config.yaml
num_hidden_layers: 12
hidden_act: "geglu"
tie_word_embeddings: true
init_std_qkv: 0.0272
learning_rate: 0.00461
beta2: 0.98
lr_head: 0.00794
warmup_steps: 200
batch_tokens: 262144
dataset: "wikipedia_en"
Each number is 128 + 32 x the weight over its row's rms, rounded and kept within 0 to 255. Layers, rows and columns count from 0. Numbers have three digits each. The size before them is the row's rms in percent of the matrix's.

# layer 3 MLP down (transposed), 1024x512, rms 0.124, rows 744-760, columns 384-511
101:103105103099114087134137137135111151172160074161134138137120081072104143145176086158136118128156120122121159156120103133142139125092136129109069109175098116134161119101073155176082133158126158136140111165094102119114095158132136101142080125163057112143133101107104139122113089102111135099125127134136196137147143129148130149140115106159151109068119112098146045132180124116184102076182
097:156098132161154104149141142150095096122085121107112169062148148096185174143114104154121128122080144149163083140045137074105120113171105206165109112134126118114165109157147107119124173113138211162149156108088143173119132119179158129118093120141125174170149115099055126166134122045078094124148172130133125186094147109143176136122144194142146142119132097166122167099155144125153135120071
097:094174096101087110143044126169165140111130090114164188104136105137099067023104187158095082133161114135095105190155078151163147125075140170049158071180097159145101106058125144172130155125110127112134114106164188174143108166082128143107088090135102086101135081105152131121160180137122130139123136104099091135130067124122114102135154127142117089171142027160133164140125131165101112107130
098:112135098185174118147107107131121118118126128163123099142147205143159168096136122132198130121178146149095095164159104174083130173119096131135147107105090079148178085048132153076120128174110087121175133120108112125123123082172108064111202127148122191136098136157133073152118128103132088117167128168141140115140220147116136122150152168055178092123113195126120143089085153088119167118128
099:137075116076113129106130101099141118113095144104104146152165144133167099129129107135171130156165164145119131114137114157164120114152169152117081121161119134101107163088183117101152095120155100101149154127157103063136140113148138117136158084170153126155176185098106099114106105177173124166160195151129057170152094166131141167157136116098078116125153124116122105077145164114155122153154
100:158134166153151084200147150073155119168146207133092094098122115112093118154112146130144075166155123159160127088169132160104144150134110079140125086129192079161189152126112164107085088089115102116135061112100161098156103135151178156163170112114189110154079149103096102174169173090163153039136132115104121141137105127120153115192147129084098112141109074118137127141096086142064131127154
092:178142111136079119137141083108135098158130130067141140122072101151129147092147112100123185149154184092120143117118067113133116133130152143126104096113176100126196142181139152083152119128090063110053133158112103033099161092089143101097099084109134129118119075124188135117156115149178044169099130122139112094100139107107077149091133137099126178188130106145139169156139128148150095102133
100:172114107155147159154073105125115151135129135183125177128101087167125111091138086122128078156083073157154086117176094130148164099085152122119143195153092145124074164120158116045131144129127111129111141119149157178115144126133065067088107153116128122093156144100132098111141172096144122134171068091160145105110159109125113147095036088150130153123132185158169081029149130113117153081149
093:178113155147098115148176109089079099130171104048135144073114133123120144142150146107048186117158156153159142099160155079179130095188148163097132186132139107147217119136101084164116131150115113166191068194123126189127147105139119165106152146161079149113168159183126161181126096112187103136111143132168105126181154093120105136128136129146099091112111131123099143066144153114137124138137
100:161102147119074116190102152150150160097091153159138130148164123062163079119127123109128186161093121164079124119111091131156176161077161168084094129166078060085101120061125157178102187152137104111141100093125119176111046128136167147134139091147107132121114118122141156075122085081115109154071142125139144103187153136149136088124132130160126112061103079101119094170134112115159090138122
099:066099140151194134128167098061135133119160152140167102155158105126133136110127145120118161117189136083139126129147105205098180104156070090156118126166110150075131100100166120131191149071134103104205067150168203253114109158166175148122142099179107138114131178126091165143077107103146103060115108074089113131122112106092125148148126128080159150169149109120144187176081123133140166087107
110:080167161155172170160119176141127109159089054137177120160132089155138105143148107135177096144142112127113068124129137112152153109091103112101137171185128127168158060098112150177102173155154127136161187133105121078162111093143086062088194169119168094108153141175133151126117133114076202100133075139115101135124158116111082103143087112106097132096140112137064147187169142128111151061164
101:141084112083146099154193155168075145212123086144114095129114123200114197147117120131110086113139182162097155168124090133117111085110138147095155148125129116129097077138102136144185165102120107138131159131096133139139215126129080167105114113127114148065078108133079134171093142131042100157115159115182114121143149156102079150144165097121098141082088095116124094196168091082133106146144
111:109125151160103144178190084098114062154120089151145146129115103109152087109114164129184157121143186154119176094129091078168129166165154157056169123098066126142111139138155157110130134165181179184134177193162060162144142190129090151160151103165199149119096096146130098128156118203108088057119120157062151119142095139126157147134120155117116065116151163145148183059158148104108117116111
099:151157174137084165184174159081116156122200167127102092163106145129157141124141119157130114096195122153111114079146138121055067109112131102163099070094131097118122079148141102107128096152132130119140143123123171177138114105098146153139137112099094060138107119132127122160136111094159060135098143190120129106183141151118074127066127122085071104174121187106125133068093142147126152098161
110:131088110162117132143129100167101092136078119234164137144116089123136123120141139139124117118124104116122166169195108153178102110091149101120163174138090121146104130092146143125113134119130139119094153103116124095168135115144112059141122081096167090130142104115085065099062125114103113126120140127107129099089149211128124191193104144131104108096136209086114164103084171102149136155148
101:161138170124142138123192161128049143144096109187147101093125124142068146114161133130151088086157198097114103209144146131144141150157106137111160140164128098123160098082101102166158143097115128090137113156125164079117168093088127106158134108087106141155105135155119110145161090144080147072091112106139128115085155121177104077153155124137087110065135079107148190170143151148112125145119
# layer 3 MLP gate, 1024x512, rms 0.132, rows 745-761, columns 384-511
092:141176154136069129109132083175147146058162104101075087171098153122125053140109111162106155126153130079096110123125172171159133122170133144115136082086104120141121113070137123144109116141113144173095099138155104153141110155065140158164123051153140124120120140106104173119121114154091110145107105135045150122111139135124128117176157134106156095059144150179187103122141071058132105121067
098:169106154180133112155140168141116152114086217131140091164092145112156133123118109084149170113153092143140133161076115115131110087170069088160090130115154100080128139125136093149110116135125097088095108163124158142130122144122179181125059152136165151125082122163115143155123131132159122068163077077133189121114103083129150130152097094173184150059104169116118156203072143099129101138118
094:147172140131191081098124139164187151107105147143121152170113182121122141157075116089147108172136158092122074109147103109165158078189080069134098200144173097152121070151120137129144096138175108182130093049103098119100155087161094127094153133130130060090075142160128167163124158120167176139134101137154143138173151080138145142165116101065166183121120161148097127097112131081156120151144
109:110138133139093140100117164123082122148140109102105120137081104180161125134177153099104069135220181143111105183104123145104097195103146210122080139162114101112086182134181166044123099123152094103141146164124155121181162115163121083112166105106140103122222134056101163118163075158144088182188107113166123159203141124154111110145067093138174110125104172137111145128199156062121115133197
091:137173079203079125107111153099116144144140092140134160132121077118167139129101135136125137171115134077082067186133164133165118141191092160126090171121091168117148143101136119146153101109224137159067127158142118158090149189136107122148150088127175168205121135101093151143135164150122099169150136116127204110154128101078140102173152119118180112193125137143166179138139099156185090100099
103:146136161059138157135154133101115112144133129125089082080132142156079147098116090086097184174109153124113166101114137044155121116117177098133121118140157089120116096210109205106166146113153058099127092154167146123148127106120135123128137088130138150131136103169160128155146111119093177121161192080212136085136159071084125116124088152113181129157060132141130146146150146159163092178066
093:125154193115110155136121154138108126137134154143200125177153183112127076156082137152138126091114129177095136143091130123113111116171152086179145106077225149137074137115128142110176159141144134096114114077117165159176166131099148208135119088131144136176153153157103101150091058161070109113132140160127123111164163112147120102079123153106124100144133131136142092215099120126101145142168
086:119157168160159096097163128132070125207128099136130158176197173094203185130121097117171092097125125150143101115123145124103130130101134100145141150141094098146127189046134146136116161129144127224118124091134167143144089099081137166126123095159074116077130102149131162140132123093115187107163167064115154093106105135167084131116139137099178134086110130117165120145120083155128098099128
094:091171140159135066183126139101110127139122098145156110125173108165118172102130133146139164116065098161159130165127116171109094184138176075163120184159098142141130159118148078119115147212106107182053089148206131099084140101132107113102106073083082111118108144163118082125132148088102164141037109121147164055158161059133127112128078146151106180124123135132116127191126101146108109102147
104:164145104168131129124106101131188104099120126115117113123087132098094157089130137092092126123151147160080137080083099146104112115194082073190064135106114154166233159149100175097139113162140172159098118138094114072130190103107127126118099105129097097112092089191111137115157116110141132130139183093147084141121093137145121100112125073121164151143124120134119140157093152144147096145077
092:104092138146127104087102154155092166092052187147079158138138199071125147149155105177063142154154144104159134144121124168120129130130142131135098138141137120084147084148147154090153161133145147110149099148187131051097102087048112164076128106177120164139110150162154121161069109149165157176129113156106127086076200127145143100071170127110138073131078073148079086128108056140132127133127
113:081138115106099106124110154119094106171119083147046118180155158157143134174135125101097160122161161118138115096110078185084117117141082150153132172094076098133064108143146115109134137097103088134120090166111130136123132088138055121154110164078064116141109164125119085140144121121091135161112120120133136169130154141112085153131140071136130132109101123114142145073154193183083120139155
103:053110153132108124152150071162113083122137162032104109117151169115098092098073208169070148078166134162110149170078155135079143152158137112092108113109065148120153151096146152096089106188124124159157109159105142081164179129127123178149111112112111121135112205146130109155124140128113106154142161074170128184118143119108096093163074107133092075075137209145131104114178172164132104126090
093:095092151087073128082080114180144127109165107133131069122113138080100141091095092164084109117082092156106091078125095202130108143114148097093157099152128128072179058151101145050091168150093129125108085060115170121141140120113102127127190094136174163106099107137035177152080088136095160117185123175142119156115125066097097147138177131100203122132137102177108156127134102129098095174080
111:164149151141149099142177147126104090147107165156124140155161098100179137178079127118154105122187156137141114135060114115125153192138086148125205213134150137097107151164175055174082140136102124108154149117107118096129122139159133182105142142090171129143118082171126125119096094079096118151133080162114146179089141136128122141097095107086103184154136118154076137143092123146086149158120
094:152153101106108156128116142175125144090150085090104093106180094194109090146124151171131072106123180140106104159114137170138157170097151187125046187093087072134188139141130090177195149147135197092114200120108094160176096135124109143200139068089099139086097148149061127113178113083146121108080085169106095160120147163122120074099163024092071128156085165115111146072133141117115151168126
098:170110112146171164144095168109153102062112110143129136079100125109137143154120147061153114165071164093155096098090150111098095080149116165162143097142121052157122169074165089137130082149043122101125142153146088162158168105097130170142161181053115138192067115095136129183140120142152144116115179151136113137096125161148081145149126144121158062136143106059054098118104134136154141148120
# layer 3 MLP up, 1024x512, rms 0.134, rows 745-761, columns 384-511
095:215100089082128132072088076220191136117131166142129113151128134160123147138122123131170142176147131106153112138142072157147118137119139160094179128122103113070117162078110143089125083122133066097088062162148129117122175146114073103106113124117105128151113124130151169144124135138157176128127129123138124155133074097168096073182178133153116141137152173071141135166118130052121125109080
094:143079123089133104134124129144198133163115107157134192154134122118105081159128143127148163171146119224120094135119112212111151131067106149137128116105134143103092100069138183116089107066146116113097125128194138139174076156125151136134131087129136033125080138177168124112136137100099114221085082090064149149108109086148112142115131149100092150108120121183105112154078066138114109171178
093:094131117164159078156119131112095141124098146098114151179111114133168174098102116155118104106099160072116160139014124172102051031172131108090099122121162121097148142116167070106108129162133132128140135164097100132142113149124132155140180131104147140094146162141111116090191157126086113109111133148145127124140149085164115095093145088051193118127133180122121158054114135071172094092122
112:110130105101123065136162172209156136089173109128129118125130159157116150070072173120112133127108165153128160138060127117190168084152165093124112046097118147123140132183103093148106189140115130124084085138148154152161149066120107128127147164166102179117122097112116126094142138101089147199091149231135169099083146108141115082150124166136141127176138098187148126118078095138129171191117
095:137101172140177099140127097110165156209131115107130106135123151165099111187102078139111137178159157101118148074093168169073174167094136132168118128144162152080154139149144082111111128096095167092147128109142110130132144202130157201125172201157149084124159114112140149118171113111182119102099181121138097145144102143073182179122148179136141110118090122153114104137092151139069120057140
102:122106086126141136107130166158125107185186109104139089183136080135146129146127120137086089116068170143119088154084100148126149150107102133141156172117141114128178124157178103119119152130096158163163121138125137139192136120121138130118129131166110124120142125157062141133097146151166186138144143161061151139175130146150153133114147141178126128143121150074137108194176155109152187148173
091:107168143097095112201102115129133115161078182147107128127167155118063033061095083134085102072109134172100106131149126110175133129086125104138120104141158106106029122146148129107104116172091122084128127071149166097124125125124162121102086122118157095160160152128141062144098134112148087138142161113138130104085099097144121152123062125173139109126139101199095114089169146134186166147125
088:082077171070038124071190144190146142123068146091097141130151125098161102135069130059156145146161084104128096161111151124042125126087113127173149156142146145135138172115093156134126133104139101079128142131142152127095047153114132122114172202149083138138112093102173145109120084118091178110185201130109138135111112112060140119121090128075139167154121131147084149161137148186146158126074
091:148118094126113078144180135110146137137131110132087150186154144151164162163131147133158169169048148142130112143142135155084127138135148141102150146134108173075082154114131113094075120125132089151108123103131132141133093156112133099164090086122145136109111123135120119094129108102102128116120129129153077059099191153116124099157135161165124111132159083193168119134131121140133092159172
102:138126148121155148085152154136129116137147067163120166116136137126125114121123118150144080104122158095116125079155074134119155140128146155089221159156100132109101098071089087095137086081118117059206087160121111140081136142107167119206140115127177114088121151122106184056150126168133125082126154080091127161103119100089063087153150117100140122071118147123129147188148057107100136126135
090:121144118141168164165084129134155143144090085182167134175137155112117135170142160097139106169134165093101118156122118123163143112068118118128097166129136137150153098071187098087132162128081155132154163110193085103168064160131104051105088138171132131119179120154076106191065185093126113107144150139086101126085080138158122125164162147155141095091203082143128150162113129164105098080159
110:159123137138131062081083135123069100081108149125112146103121169151129135175117126133130086135079135107098130139142116171150148163145143164132099177098147165171083110130144126147058110084126116159138169110113168139059090090129151139117142122161143104153120118203141150110132148118135116182126146096179123159169070171136128125181117144125149131126154136127180188134148081071164102127123
110:080152144191172170208113130151125081086122111079110080124128170105171052131140120085130132098156163145151204139126156135131131151114113078067139167142083156148129123127147188081148071123168123165175096149127058104078167105095098187110130070104132119155130144116163117135133107138110081115156106086164157143138089109099129121144113120119117118114084129105126130096128156121139096159124
092:087136094076121208104121134141051179121133146137132124137093160125101083066114149145046078088123088164133156110174087127099118166135179120122133169121106184104135094161104106111135060129098129084100061160106133166146083140150126155088187155136134178132069154111076186158121042079119048164121125113144188105115139088140029147145108087094136125152119088151139208089092112182132113161136
116:160137106143153113143072089100105083151131095193161128153149108099132119140160113122114144113111119147110107147101134159086156103115139180148154123119172086125129067134129082118107136115128128121149130108126158161134105162171130168078152143127157154123065150045072146140161091122185112133143112079071120122129123176116121143183058100109152123099049138142120109169162169131081125167151
100:129095156149113143072144146153150178144123093150142175128094147087169172151135087140105162116100087134140092144153168165176114130127090095169169139132082166170104127113155072108112155087133082120082118178123071102110126104154124144066094105129173139139133126209098179159133155122129137054133123139182148113100146091090152146182147129167095089081139064149152165153119064138159115080176
094:096152182082129125086120154125151128173099154113113118124133147087194108125130126200196103148155108109108185144190096079143114117155170053116102173133146156115064139100066140133137113146115087141070125124149159149198100177099145035126120116108083221082141156058111082100088146160146129101093111099084110109133159086105179078120121143087089113132158148173141139126134176184128141153176